Each number is 500 + 50 x the weight over its row's rms, rounded and kept within 0 to 999. Layers, rows and columns count from 0. Numbers have three digits each. The size before them is the row's rms in percent of the matrix's.

# layer 6 attention query, 448x448, rms 0.0429, rows 430-447, columns 224-279
115:482459566474515503492412498563561552607456453560617460455522520471448472513534526499607473610478534593464456530497538582518511480516500534460525514450403593501452394513
114:580459527487501570471404496533559476512511479480520486398498486491570518439504520566506534617522483494500536599488591570494621482486393494566577427447493474570440488558
118:390466366497503477513462555470504537493503462467470557550536507501478532500539478438447463433412517517414529554448496560514443460507521547500363498489520552582485502574
116:570464492388487496437470390393500503495477506460533471427504465493406529559446448486490447544532451481502563443473504471536413626543618472491409544492509515498596502535
117:438557539538513513498527497539550436525488504493491562468429542472392501450526525505576470438447485519505461557508491490490533484537505472405463487455591519507473496516
110:488510512438488479482467566502433477528492468507455512471441492519600521462588582580475576556522474433427557488575513575557669518480422569515487467501474541487469465565
111:405538411459559516457460523608523361535535549567453507501548430521501518573518539445534566536446481514421525493410523425613547519465483453510486428519521510498460493560
116:480446501469457514559479533527380455439431438530511533531519358532581533421382469444471501468536575513538502544493450549535515537500470589499461516540527575502539538541
109:453550432552514523390485606428527530536494466508493432447509450456427471489526503467508444492533450471415465598648490510553512417457519486549459404419500558576399490539
111:390497580434477419474554509497491439551468610401473463458420511488486492476384504464553552555510492503573565489455475436497496451378590585438472491440518470516560488583
110:461424474500447499549386489458491528492522434526561461467494453541512585490488559518480533406507543469525492501562418469467513548526524497419551480533441408521603514471
112:545481499586472436555468495461474430555574576435377426563500507432469489475582454482515453512508403482520491488451499533544571370453538441513466500526471404477502429548
121:624513580500574525561519487402524521430404481469450486529570510475574542435541439557457461559554504544498555481513473578564555552520481609515595520429506559489385558469
115:516481486481477482502519496507547538497542558492471455513458484536520506466553606536484618482533461537436601519517558551516540539535448450473412554527423517476585561513
114:509462522488463494459516523452419500518513569548544485530528511423558526399565433512527509507524483465437526493560493478439460540507542536478557442478479578432420470530
111:571433473497400531476596440543490482550441555494465464509465482519501488397489473522541474543421501480453523560490554486469495495482410504471577420417497494492526638482
108:594504507465443535531520586495567416521571524511468554606516476484470472529447472532568590556517583562526500532479525500443467509592455476493506505575528461496416640517
113:510548516454486502441497638557551365515507407539452505520478380537450520506528489598476453388469512480472499460538517513498555474436517561502522501426511345517529535403
# layer 6 attention key, 448x448, rms 0.0435, rows 430-447, columns 224-279
112:547496426481486490483504422396482476581546428427421423608339467523465583493581496484488545496498429435474464539419516529565572524456512495513470514451433526443498562466
115:600482572409407470432381506482555447381475507575478533397509455537532451456556440481510508434482541481516490438546580514478605454498537520562456556515467543495507543548
116:383528506453592494551476507549532387604561489478523484488559477552471448509535432524440550544554565539464520509410429554465549448545458494375381487536463489521536551475
115:485538386572472537430545545450575485520455493433489472521461496617526368503483541501515568589437512536514573502462552552566468428440453510550512475485511495474514426465
113:451518559527547527478549443467557477469515442524560426590437424570523479681537541484491527512541425469428484479466454518515568467489496363432529543485532373485446559543
111:551465547476558566481522587453527405527510543555410527392547516464461446399495517519484515492549565493464438523511525510480509548502458597473453484531501562476511557455
112:530558511555482497492518562398396487529530497521479460484381531525475509492393495522477531463472446555455448477519475500411579539480455525497461480645526445487498531452
117:512474516469513514396405516565507602449459495416496492500565526509447533511426510511488526515453539551547523516519522427516482454446493358544520483455543508565504493496
108:405460474594488476481401579491451459429492543516526472443491528492553437423413488506526494463517477515557416556419507422525517540438531404476510492444565445509596373457
111:400528539495512492522495553539500597524487537450483450484521466552546470464529485487447494551466492475471534518425427444551533452389549484477524523507406459463526384547
108:463473521536508576446546480528614473476470507534514506536504511572454459485501445457507460497483478478563541533483557647477433552477597472477579494508491548499504566419
112:522516560460492591571479471574509556493474435421497477571611534459368519449461404550501494445430466475488529557514594532433503509453432619513476518463493566469504554514
118:594540528507505455459472510496506398507563526511515554527562512451461526528443473472493456529495593486526530556523456539483440462580568489498529547556449522491500482475
112:415501493464500446515470568508552497456557503539555454556540541526520515377486519594372518433553562491527587370485548510517505498543513513535393607439507511514481515437
113:528490417475505489493532424539566506518425468569455476546505414547442511528395456611578468494546473446455532441479467464428463423520423496477591493488542490549466405576
117:509484609457528494510520524469518430530506527572437556522513485517594531442498582462575538557488446436390520519462483579418541502523553598456539456510449555472506563582
106:607509570558457484568536568535518513496473402524511607535543482475540612466524479622470539492484577625528541574512516616496537505599602476511467468458503534518483529476
113:457419530467430548485484619553593495560486448525443530431559446514460532450515547456586415447403458498395515574511460553462503606418531462512541519514440551482472541431
# layer 6 attention value, 448x448, rms 0.0481, rows 384-447, columns 224-279
101:521548392496572462444492472526474520564487542500453491460459503495427474472490505481542434389479554518511542505473522499552437502457586406496446528554526376514558589449
104:537529483596532482449521492454481427500522602561460535373558486477551491594483500499463511600534526503586587444552513462556535534565406536505518422457476512478506478541
098:503471444568571466480461530579450491580446552464510498491547564468508499402561557451490406465508449495567524493462434517436450606425421470434552527476553575510506647472
104:548557526459475555486500550415455598536568517512471502452482502524446497476495513499597576473398500476485557542449429461487395544523478509538584471383385450461418511498
101:519457492540389576566428510520518541553536453569411542379531510508562430513476647525612576484478453585427512506504487511634468480530461442451465524561451508552468519495
103:479529419615413540468502519452512522566550462554504579516520472554490440485463474564497499504571482580467555497495424433518409460479421618476389571565597413549547657498
104:440480459606496457468499405532377499483501477549573540518485466564435423459446524527512495550473627522442477516508476448494555481488422562489449453542550499517475481561
105:498503498609535504473511592529581570427574494577514516473406417597576487525490526496507518493605416451520421480568457528470447464546555452479493496584407477503595406553
105:492453476510499537570473474571491454581487497457582494501467514543373543513518524539521504520481526395549487405530493433465556490498477375565393448504456466554437459485
101:452453513449499455508464453522489548555513505537516448469520534541535419434485533485522553516527504478532639427534521518442497487513545497523409508599499458456452472437
104:547548588477524535518485535550482488467553590539421446491463487447420414590608497525530488474461500622565511489546583450565533431501407494584531482505561437487528450447
105:497546471457477530531517447476519537473509443477578535536483530570470506433606512496585466475523483582565490505500488353466570564528551502531565443505424494487487524515
102:567502501550527566428420563523399482466566506519488436405523488543455477512444526476413464554532515475506488519456502436490507460532541441463515475492521578444481524549
102:494475452601471416418448599487600490497579502459578443445576511494518450472492499470629521557513460473416523546452501457448546488435577485507520436412466498486540557612
106:424421413499520501523495562488476517564509486557483524478465506508522493537568483543508540467486539503527441521470521506538523569496488550541536552474547562440569447454
104:474556540554544534453472455575475515438442463437450487560440539462476469514413437548501552540419490541483566633450547434528474459431488558488483459508473478424475552493
107:533464527478503503484538548508483464455482545496459601502536496520550467470571534583497553445499457606402498571471472520446546511441521625476451527573448474508437511434
102:459530500506474557457558541508512431424437496471453471486580479498537549566467607535535591418535508507503520409456577522395571390497504477469527508439442487550519492516
099:512562521495542478502367479444461486554594472467544514496452473526439468571502429511565466487439461493472478612495604579388512554430505589461603466540484484409406463525
104:621523445439550488540443579480453505511539506536421492487468461486599387384487462452524460517552525533451520593461471553604473548527519480533380549541462515432510469537
103:437555540501550480387513478447465562513400534513533530570478518523499501473546484571470504387565496566489500491535471444524567489399526596539514466448524482467503551534
102:573463523533560487482505522450597538530501511484545472484384452466530518641551457464422468555552477484480550496535477611539486557507503466499478491426492491447425496478
103:537542523497501553492463536519547496581510360528573504452568530518541509381597441499494508569566501376557512396527493499541435573508490532521491382444566493542520514511
106:410498538463483412510421473459479545493566508525539461552395542518499540481519535504499499551473395483487608448440421575531406434459473434529592504450540499505472487553
111:554502513498562563505449503558570494491530469561560527521538559491458553423470518504445502518486509533442513563536466369563461563442468524507489419516632541372597518503
107:511407527383552519610505500521524532496523514515448523368534496486523482408434474538531425596490489461532553417537446546352532465471538421455534508412467566549500440540
102:507442423547449460562485472512466519433443581522463440451574525613463353570532541427588527412458527533504577480344467501547621478473527484517463415598428477501438559427
102:449452531419537480505524628428504541503529423591470517528436507580485476451440473518416557463484518457472427644454479419502445578494556425427513427567543540492521510511
107:468494501441463475540515396398485470505525509431492558457472488506484451458492361462418498545503546424430415516682442459463518487480384570462548478483564575441391477562
106:464438451528515466554512503413450496529462475524492540419552433553505528510486476492475520504492613478492445538390442548468421484411553470499519487554509499598485548576
104:454438576486495462510492421593557415487530537516436431466459521523467506578442525481473460437507562571497527474524560458543466507391490570470544531516464539589438441459
100:541452513585486562590568467486575431514442406498454508414422557472503500431471567464480553519503482522552489557546395481475565448523529469512475531505417454454462536491
104:489516472557444488544459607572554518436485472414547539491495467465429527561418526453589577498551466502519440498529521536485495506517487500491528428500483453516418553502
100:540517489470510437426438576481509456547430539551454492528529491488463526485557494438502473470581466477436459463509592541472504422546552439441542546512558499412422524540
101:580478532428479463437542394454439487528516583523532459404447494467517539526522537522443504490448560495553473500485489434510571473493462501430537534522579516505452479498
103:549533517581488545533520411531457447513499497554464484541404526427499483429486482514478538423511488452515487510579493464461424595510554431481537559480533521444525487429
104:516561589357511491497557453512476446490426485476460501406547565482485498446412540544461424546567437546457492439491491481485452440503491595532560534495529579496508468439
105:364467492565523503556440531450527534529586525514519480511485457532553453510486523439467510560497532548476579494440535443499589478554474452544489419517480548491465554412
101:542485540455506505440564554565532605455424511506502540534496576480460499499470437587512492477498449505450463437478444400543521448539497541449575535553472464483458492432
102:453460442545451541484530382562590564536559598461530481526468450455541542588479513495449475540539492496550504516474490422446566425440612517577377484481506548581502484526
106:487530486451459485503396431569516545454458483451460541392605529498453510483500537453384571487579542562494535560507509464571441515485441631450491489467557566520476507589
101:619541551564479492528541481497507505554492490523441488585475433453548384477446522552394540582577446522599466469479575481445481467507530486447579504505409536440525510486
105:585424544537500507595438497549448538470513463474464447420453516530631493609552448495486537526416523493474456482531542576548563500647533545497400558503528538479477435446
100:525509449464511466537510554532482452472499528441450479527427430400490452467476537512557595388567480507528550581494483549596439441440502591518548507575588518460494582517
102:404504518553461608578599457497509479540510576490564470472518531492543609482432470471451479585532580566528484560552495461475444515502454517484564510489610539567517452496
101:516462471516479610436504534464555482550512487506396517521543533448537511433492503494583568571531481566526496463560521436511560466468546457498496453499473500517466498543
101:562505502457498492473495502540495619503520527395472451521461503616491518581607509504499487474472470471584521594549643517608488405491449553520504496538540406535619478508
102:566516507515566452380455443519535490518484498549554490548508442452548474578510450499526407374554547495482538435570484494460411514563512528626520528586383464489583556569
105:548471563543550524474466463496476440467441372476535529571506425497513511501417476497514546436462497471559567521492548481481467536522518499394497551570461561573458478456
104:504470522619579478549538475444571481516561467528585528527495513521523555477563535539604471394507514465425542573538515495526491450516529472487617511534603516412529395536
103:436462443396460465506471508509594543500480551482502580496496494529490480540546521431490482580585534539510485521391520507443494434484537560461452474518510569508507557457
107:499584469454464519535493523547459511570482492505439479546444376460512329483520549480481393401437533604511485442466625542477439515625538645502472493447391450535460539577
105:554550471396468530464423543510488436441494565469546545564494359449522561476507482462536594520502536494457526468537520551455463502439570495518501523500425373562537513518
102:486462528495518442510516545475380544515496439507471575525520469480596497554572487549467375462495538558446532471456480522519509440467487553615477492505417571450534481588
106:502456494489591484421474522599477538378527570479544507580542459523591493473533517527449479431436440539566524439417549445511428391498530451439493474498496553489446532507
102:528434449528516502496442423366508510467460501477540535457505491456554496467481554521564525483525481467493523464481484507486541464519483495434418531467527577525446475466
106:423471548531419443467437506545483474479520441485454565533554612517557449484519465514563448449560529446508438453530501496407536456464557382494462468522518465486468635600
099:475462443584428507505546573452492549535623460447415495494515487507423496455533454509438525458462535518529616505501456426477473540535517505509574461452457455534558480402
103:498490431606507484449525562491548576611522512521550513523438498479556442484543532517404521514536584536508536494520491475538527507515484406552536527507410569448506429439
101:472525502533555478541547511458548466436559506525435514516450447567482462458530539484569549502580421643505544494631510460517375539484471395427581498500542510472474516419
105:396525460427496516447507521420491449493541481458473533555518467552430560556537496560529488561412518483602502449610610524486523395464572441424511485536519443478503509533
108:518471554477465477590512596572558537406450523541544514475517567425524450428512579530525521510563543408440426502488453548525429550624462538540495464574475496571606562458
105:497523561405487488455512514427515498534450530522448461473537483489418537527478457501509451569476445488519521517512487596490479542520534489503406479424446502533528538497
102:555530627505524435467489485457597404505569470520362495579428518466495525560571568474529507509447516496482471551673532490598534525560524475559578448528466473427462550474
# layer 6 attention output (transposed), 448x448, rms 0.218, rows 384-447, columns 224-279
101:470487536408436557532456503495414577467452467513510462537530513414562451469436537454496567503469480545437509507474457548388522493430464608495528478545527446508502454483
102:576507505578521416556463514445421574477461458531473490581647536475499435531486522480507484510548493516493482463493457562580446485491579545538546576536418563507609398506
097:511457530456416467487475523498481518521561461536490511512566491427491478483533478437590524584505532445529523439423511477547538483530590476486539477465491574568494479589
102:447473469558542467490534494536465396488450517550511484486560375469565491588536502498488501563562561482441523521624492561565541552490582578468530527582445525498612493469
097:644486472441479455514423393551446570376457507480508503518502526517607537510560471462505457569547590379564502578552490566578463472463447537487452474483516493558516457451
101:386450540448417427591500556559507554449472426467497534451514481460523530557446519483530483484500586487549562399626560551511502558517420509545525564500441510488499524461
102:365459588422535460502536599480454478470477567466491473456479460511424487501572471495518534522523500479571487538487523548436445529560537520392504568514513546445489463560
102:403557522517525405484478498605461613566507448473491458419530478446422537341540548540495472525504520474543620565481553510502513471545464445442485497482518515422498520516
101:512510544476462448546491518490541476492639467475593444544473450428502528463517543502445529439492414506527500465528492510505441497672533433533489507509455527395467507476
097:461501509486527474444498575508486471479482528557521567595552488566468446612525556442630577460527464384432549638494553547550424439554532533402364510553575467547532541508
101:496544560453541520555515386540459555469467433479463514472558496527546538546552526469512514528437470501574473490482525437503592470393519478512489524544526540418521451556
100:515438441495472533587529522491561553419489640451417587483463482530629488432488603578482506454429502479471520465541538577432501458493505490387444444480585390509471435559
100:504420483458500480506496425469553554532377495386518551466465515538432421563460521421498588577520603527397491519472432481564385530519496514555448519429491540525523434527
098:517505523440450415436536468554476533462488566601484518401507479400429672404446498514469510521489521522467484510444516453495525545477510554556571476436528494426536525438
103:466527463518421538452494496455485435477430553551402585505532562580502493455501487528459499474444454527552442503515483482508435504515537518429526402471417557633546578492
098:554467526548439500462390484496566516564516554486510547449516487474579483463591510503553516438567483493511444465545533583412532589562520478481598435516550460515410439506
105:510509590500542493637495477551558522545537494459572506472511561588592560558485438545498503532517509529499496469462509477441466431541482493546478420527484394468515551493
096:407605574581637411463497504545470468500581503566518477506555505536544483473482499587503524554539485422499577526506403510495391485576403660500455628466439510413461501503
101:466545502524468530556522564554478496469500533534430445524618588558509551441526498571492594436522546487523498468461511598571557589362470483569476454557527448576544527514
100:632506519538512556557527446550532555507415524478568454499494551525453578539564538489521494496481480488535391444482461450488504491527491422477445502422517536496473453487
097:387522547371508509536548547471461493418476456472555457494496470571405514523452436444511524493537559463492542494435550556549526454504447528477515505453556529566529482465
099:415537515430568467434508424461484489494515495482477511578474576520511546487483412604535560418466563524448465514454457511519493458494534537524478494551458441430533537578
103:555540491554567358428468485444503506531499459511521500497460444564531543568404483490427540461479603555493457444402464575497551474410449509495555466522494484588555448549
100:422620496501530509484428613458513554648510574504528500609462461472492562461480455532478451522539502444514520575484554407505561505486505580522547536500552426532485492459
105:500487520519465516535466513512532484524447492566567491513480440494499539549463532432518408497439496503432417474378450567502480418538481530507550516526477440523488461360
100:689490469553527481482490537485542526473511545501517525482510500546422518461529453450473630497538613517532428582460521534629434477521470509514493465497520447511543493478
102:622528592503489504446507487498458520549549537497492553469593535410497536503490552461452558515368554470467534515597469482487478521429512510477371442521492450417426413484
102:490458511484551512509501337537476471558443517462475580490502498590492557525481533430427449415563483537515443482436447478524550482477475585525450573468561459518530463500
101:468488494457507400504512543501528471523477487582504483453463555575568485432506530530489486474532485568511464529487509461541451502498623420522585593583358527561470516543
105:520551481589437412480509432457535606458570535481467429643457572531412589529580494476530498459518492581575551426528492401584479522513571637488423530558439531539531491486
101:446500451446460546515510574446540477518455499503543537608544461534537503533593523472581506532547519454545423567424565473471509443512483494461481476434507406550412532580
096:556585545505504468593504476532481541521466426476507538447540413533554484607503425599511398604531568474434467482651557406484452467506467466413374509467498392512532569459
103:583471579467514573506468511521479474540522441520393453483528527570601470437578488508497475482542530505456591564494484565434537516538484512521454492464440491485479454497
099:329547470609404535567526468549651502457513562362528451460462521464438514503523495477470465523461546466487520504494466445448632453535487513510525374513464411428512472440
099:582473489603485631579524524570577585507461523504434380495497456466488388524504420493511452510448510500463550599470573558490533572495535545525418463495495461521521626487
098:550519542486379457557513515496445450540568496512497498442640466560415426511437510519577537413495524491472460526473493543622529470485475493486470570455450433480477498566
101:588481457547519610480496520430513510536576544539535493475500444487510472525521494546584604479481446386571529503459534490500515427537452395519503494451527385567450494429
106:463408499465474486542522525555550453571553437501538463572541524419419535463515585507553360500510413483577554493599494581471417475505522559593518530463468472474483480562
099:433501546436477547542539525541528491567506451577460547416458507456459500574539515528348466473498528558442450522488451562502491541546551490535484469476556540437601484527
096:545431485462509459418501625476509526552559401527447533449467589558580472419534438535412428481527550529503573559536518573591529605555487469540489504442449460477485537408
099:428503469520657475516462463395501479456439478486517481587453562469519442566337463573439421564411389453513460537492474528521441459480523548440618437547466534561464528495
098:546497484505553498457534465469470510539465456580469451434517428424524508489594577420495529409507503491421558470514527501532524588483503534479454369467466497454573594438
100:477621540415474408455493514428466487503545530552560484492512488541460507477494415489498490527528561528470477541560489494485387615457590525533556402479572457568517519564
096:570537360507451469423429420521474591512500480489573518473525514646497478571513516502479429419455480471499596509517439457425497521441380413484482515479491460449420521481
099:482525530478502488547571404546518457431474518389533492546431557453492417600521502493597410464503498493494498517498525541472428582485444486485465504575410463445508452482
099:437575451358469470545402513484495516453398535536629513463498516552520529443495531518514356524471512445460412348467526555470474519556463441510606417518507610524503467482
101:495479534532453522524514497438523511462547490535571591437580518443401531484499461505510592442507517546577581459482538503450479479475569479558471486496547477521488577458
099:398562515513451498550471410544498651527389489499490544455527445540459470472487552564487575551450440483492415500513553567520508523465483563488548542515505556468406440379
103:589557487487534595495459568508515467507547488468430449414466471475487573493561521427527444490497556404429450531496465393486468489487516484537466522475466448537518519563
101:415482480442457401603530529573517533511508506485443510503530532459497491484451515470478450490528616465538593610447453456416507594513460518490495580386432526548543500454
100:486520490445504454487604537476440515516557526459574427535493530485546594516512494425494524474472454542496456529434492493536421465475462529521504431507497528445495640535
106:565537549459523469408524515474513518513474505470546515445583546513487536481498413524510515496520432464551588544521414484439500489429394451495379508552514573474581478536
098:668452451513523529496493473503554533447358493579501460426468595507490530534422546528532517518466451500431490530534438508485494457551508453536439531593500549458515531479
102:659474516445463572408507534582560490539589558422497371420532452490473549500513537511497568542542539473533471493497495592523502461594503467432677461392511500605495522399
102:582469561489520537492506420428503553483491494470485509557534482545455465412445523527516577497477528435482537483539553532530417520511522490470537496514526539512510394516
100:452451473447493474495405487593528428574573440506424496454552453456567479426606424530440501494471552490397445558531523460469463455543503379458555442540513548489477506560
104:513436484447457450446445530519575454469469591580591581523485490454483544566482576517515515548460511563522449509536525436532563480550469523465610474499476539548580497477
100:581522528443528460497485514474433475550388434526446505554538519473514468461478517500521479484516380586533410521500404558511568515491481508533489514553461540472504530553
101:570551545436539500508425446473563526422568563582403467478588506514467526521531459497516447514541545467483549471466464585462435490494497590438593399495479404586511483537
100:523511497451540536540452509531420524462401503638536459493594524418506540529560463445503472488478474520496422521543559492486564531426487500535437498552486460486422571570
100:428484566443579478501432532458611430427492479623563451485456519526434525384583524533488563451504458473553514455476355392493427502449427561578514536489510463483562467471
104:418514501513500508521537368484581540540378481511515557521492561524437579553462491393538411491403433540491566541470545413558530514438521444478511435497502515477393517508
100:486400553547457520486521538507534381501498455375465495478494520502565500500437385599434481409451607535480517423463473433458468563515588507538567487534507516425544388439
098:527505458481460549490592497522464495486485412481569517471524449541464386515451529504464475459500523481523495488525378460467508506476444559563474508531499511435574403473
# layer 6 MLP gate, 896x448, rms 0.0821, rows 0-26, columns 224-279
093:557485497452499490455567451498520533476442531549471575450507475457496546484538524511541486518509482617411478438471559468444545561492445451497486475587503455452552391486
106:493555539502445368525490489524538560457459505456534608425599464425456398508509585444452422548579554493494503542465536555491483486589514449556537448562454526471512542525
102:414511560488497498507478433489506534454513631432471487415514479475563522478484589417569449460424577554515566567496447475474555492475491600539451569460494478563510492424
106:448530474490489424520572515491443476465439582570482521540547607482487568511424424512485566479464558552460523513509487473528526574542577509508480562541505406487408494562
102:501544462420540472452545453525547509484498524446551520458526443462513439555417508539455536519485488503491449500491522453443461458487499381478505552507558570461469441519
098:402592489449471528517511614481404541363485465522534488527605577428452530513527455480433492498496570518501459534613563528469458525477566461429540536477470468562469501505
097:476435566517539535472514509466405481486533493453458496534517523518553529417552445541385472466543497399532488595575559418421460506481502654545487451541451478429482528490
103:518524444503510476467510520487506545469449477532502449583584500407409442514517532456514538555472404457436443537470534511480499502431538511532586494556521570453560475495
095:554640523589498379430520530509531544444492484405501547439407615495608554475515532588516479482506526477432434587539394481512499526493485580492412522478581555621486498491
099:453554475482541543476468491544539491549524514472512578525553515537474459537561556441439497508522449482490422593450538504499540343503562508488512426617541566479480537518
096:468495478425500532481456487519523489627540547463456490497474467520575502443495442609592540502570496566526424477509519506551440529492487499509564505536541518587524551441
096:618508518392458532473570517607514484488535487490481496595476435541529598488487356460479515540528484573477444424490503483492452510492531586563511489518509457536428400461
087:469461401549413550537556475409458466514520519454534399539473464501474512580456468543557512484538460473461501508447468557436500543509491574428508532572417558487561507458
106:437516496483604542472468479436516526504438571535526435483534460494597492562502579432480453448477465450486608479448451476513522484446552531553568507573526532441589534498
098:475553501486459419470521454538601528623569548446493481415450506550469523534585466531442503441410464451475506583485505585538519416530473480461509543502518383569422562396
099:509481513483537510584539479484524484460447477531466532473520554578539480466454511507503557493552560394499463483492442464593512361470516504462537533526542516580527403454
100:584574486421481516478560536529491493480463448586372435519547521562475494520558458398565466462553542494550526572433451418506518510468557413533538469485503522446458462430
074:557547520495527523426485562535460490575540419474520482600446552519466552511450452350616571518496518482486502523480495620552465431518477443471528417539425523515563492538
106:539564553463490605596506543600424502552441610533476489439464471497541524504416466501441515530471537536512493632440424602493494571479513519508444455508505478506490471473
106:339510513489471554544594511489414478463511545504528539598492510488544507538393489494529505517477514560484519462478602469521495439546451567526498474527572557490486366494
103:384545515447460437472415551396466501499449574425580444587547450438517487531445376499530558483511543418558477536502420450568592571493486489516429540489526478471511456511
101:574534541576468459492529436496530457478459513437442555478534429624521470445444541478502505423499564506475472518561415486495515516475538526426503520508638511513609449542
101:446562468520455520503507529546409454605495517536485538567500591447547448552475593489491491544353530446448526471500547537473552530628568410550490534496517506475488494435
101:555491564527584496496441515503506436433486535478426514556550547508500540572497546462415576600512488481491500446527515425547564438540360543476492448556505565549463442536
104:516467494451539466479525467485478498539482401508470427496513458552435524530493490470462561431493567510393519522578520484533512510441470563400536486467526472498607460465
087:560427468475484437516502515433482487507555506545539484556537434511455504543534517486461501499501548387520496532453477555459574563468538441386512461502509444521563467503
104:557521533512501486509571511521593421511539466479489515449544498577477526536460455523538419444430495427486451539506506505548537457413540534476609353533466404560558539586
# layer 6 MLP up, 896x448, rms 0.0886, rows 0-26, columns 224-279
092:555508462458560542558433414490460531475451544480479382458469488469541442389416439512473510544388372466535455436509390491466455567462427498463542468507404478517459525451
112:576497439514459442547468460450509451547472459485529537501505578469554545502581402557486513555524473500485473496486460445545506526363516443505519486391486430557453573437
101:548482411495498517571553550521450485437504512422483565453506524448438450514524485393515517525484501491490651557579370484547563400487449523519473521465498556595496461409
103:450459611479551506490568631506507435485511340503530542450459530514492561510586505428470555415490421496453504473451511483555582534395419564477520529518431495450408584506
106:545537481514546461466544509514500521499458552473625465470460582506472463522485538454535491494485478467468465533478505488523438442502533552473533549538616532436511431549
100:501576515468592517567564531463479474434551487463452512467568444460551532554608412491520439527507541516430506500463569514456457430505631479532540617525403475546491551504
092:598461417453585502495459544586556425470585491509491528544506568569475402555460486443501486549448446483461447402496519483490439518482494547559473561590514434422542543559
107:477423494513431542509472550476481463556426467457485549483523552508492530455564537483499503555523464572507438493490514562531512553541497414501500485462501406500485507467
089:547493427522505570568619429475502516530467527486537588561523507522446524493626494514459463481579499601473574437538465472490497541533488412422494562508482411484543516414
096:493489529514582480483523426480466457423499456580513539519574477509439471502569474432491430539489467493436479429447465499459417463523513492476525554452463496471436473419
094:549469554443483559525457477491503461539470454464476426477436551520508448494483474600551466510532455458484558528473498474457543529395539594544459534491577557463459569476
092:512518516557514487511518554527448538528568436419465549486455464470532562461538491472525520479458529523523439523525443523585504565394688479473584520570423513509593362586
092:425536482500543443456470532539576480383469611554477527619551541493495509558593473543494552527535588442426517491428549499470517560512492399452483509507484429521476440473
108:485507469526488482435588506403515505615428425523560596451473435447493516496413561423445472503541550478435527592480486550365504427509453534448517444525470466540510477450
105:479506457558393536559453521545470446497552540454558554536449530524430574448541491495454462503491556573505522570527426479509540502490527494577544555508505513407510492479
095:393492551529495486499560547450523526563459517557460551455555526411465483448404469474588452498481568481442452458557565444524536449564528569585539492449484454522556521546
101:517534484429479536478497555485432528509573484534554415471479588431512534462503345560519511430487394472473415540447457465515518561523493543507457419599518438539563455486
084:399524492540465462532497505408549460508529511568469540507515472455516421498397550595445634539531508507500546501472470502448482520462573532516492538515472529504542438453
106:467471534496549520618489503538498385515510461544493467469546406454490503569481530493465508631527532495433502459458490478567514527469513523572492561580546464453416488523
101:514531499514575501443459476498526568515597472451428460476429501486487480527571561515494570489524420506575484413424539547498533463489497390495398448443451544596446520508
100:459506545475547468438570528445464533486524445432408432554510541496431539459454517469571437444487437627625579515516589519430522552510536488515519604495601525484489513504
099:499618447531458584489567498558476469402512440547517485508582529511493464506554433468468384486560433546481515520641539486494518571429523429447505435436488529507533583553
100:501522455485510526469530466641547588424467455497588538373495523516444414491444608469508503477469492442503548409534443538458599573453473558533419494534494562509497428496
100:500586607473448528508497488470482657532482483479521573535487586424437549473554521485553527531386482521559514459416503505465461498400590480484543411540583602554528492485
104:350613595563510468531436505494447467416534529569545481536421507492577575445505487561416472500518504461499403536487401433463543496562458489554456494585467480477399471473
084:544442587495457456454582496435518508546517532480472469494457520498541465564582433433490494443618507435530538452530475554546521413540459529546473427564467625546520477531
108:583481478576595523516500460499565515430505372438501476487473534374485517483516473518563417468548522534497498478542434474498527396471547577488441472495449515504532602551
# layer 6 MLP down (transposed), 896x448, rms 0.0869, rows 0-25, columns 224-279
096:618464481468420520523484529472472531541566535480457536528516393583424577546577450557526608491496532538511544489575530531444499533495437400490433476532391448489569461504
110:447491490478504565488486466522552555489454521474503546528481491506432480475531556467479500478537486512445546514433492445509493475486500524515507464479435540499534530548
099:569435477507489448439362497400428545466402485515472542560490566515521397615560532582534470533488462464551417497541517505555498493440392623466462632515544518588448517435
101:431535524461590462453457503533478511535567518523468549583499552538480470505492418528464538513454553601508492518536475462377544441464563538542490544409436578513472461488
107:506437607556484462544535548466418495596389465521548434505509505521503509476431529540472477491482533495475434568473483522478539637505564419543407554397493482515543524482
099:468529509571500503535535519525398486513520422483510550493501474484506524469522358531443589581387620486565492581501536459531446467450527528564540432499442483450523358460
096:465493524517536459393494554570441492485623481480520526515512508444500463453482485467569462413472619449498479522420484498513427527466523488526595545479407476513575444418
108:521459501441545555478538431513495457527436442545475362509500495523414449471567451490510452519532543438473536549430579504561434493467544519412459521554469421477450564472
094:455444489567441525479492501619491480479528528556512500488470499460529507574551469459531569485516462499527483457512486481458482494418493501389475600504564535475481497444
097:589558547428526503500414461519503532518493439466454527424479492571421487443498416634559450475419525513501465474464553503489598535537403515428550550530478501517547518577
090:547473389584545409338483502429533519440533539466482613473465456448539534528571474519502517507486409545448446344522505545558529343457527448550543500502443447586550494445
094:649458444413400441513480501502451493478520426563560519502599445542506513474547483541508536603532484486511546475493424453392449520530461459506438512493473496473457513464
093:324481583471524551533472523504567458572375488488530518407581503489545449435485509362568490515492465524428453514500456441512471451514502496462524525519571582521460543482
106:589437489592574619545518458455522404476472463511477491466609497518530580510502485492517495487486546593556497447506529433530517555371435503497363462502433546479472586553
106:397580494526492485356395558482489549428556563511519506499511518480513481575561539498531586468429495463522324503551467551527477522506509423492403518516452490504477449588
096:461544453493439467469418480480664468576508459573548476525447430511475478511572614510471564466568455449554505462448523453520567538497527501487600514447530457425493500410
100:593508502454497500446562475551468575467481426560532465473460447488522517497442457502577472479498523425459525499359430496461517564494465527581472527541539536526519535531
077:461477435567447491596477458501459608542500558595496459419463443464583428474460365511475422432523515544527505519557520550570530535609396420519543459543528521569525502454
102:484530510505471402607528421503555572473473574535443532488614521483479499550546561507446496462493484462505435464503569439518558516470545550466592462495462445501556545495
104:520557510475490492463561575522537481522425458449492528520509578497468488494525525506499447479521534507488379472531588542539611509469509461549546496534561606552498558550
103:510536508498470492461556468496456473540512498457524475476579450548403503417479564522564517482562496540517465461399498455592431546531530470487510549491549542512531553481
096:464528491461478527505504543455391502486596479459415552427453431530415581524536481476430506466496505508520496552475456457521563546565498512487592418606385433517481460581
104:446495552613535510566468508538571473477500505479490519560520385465520493437556491499468519486569520419471525467538499508576450556489448547518443500508491549411588525523
100:445492521487518455543439486534466595487526559500444612469514508547470483487430630480436506565484490457578465468524446486589506495452503515477500549489494576551466399496
098:416474413494416476521525513450518461430542461490526575436569472461455517528442468497405419492459488533524503439483541434594439439497524484472472465466575567473540513548
087:533495568518509477496460446567450452430425570488540513485594480421470533481483494562530545552552399477466432583517468464388543537411485558525576552389530554441436456468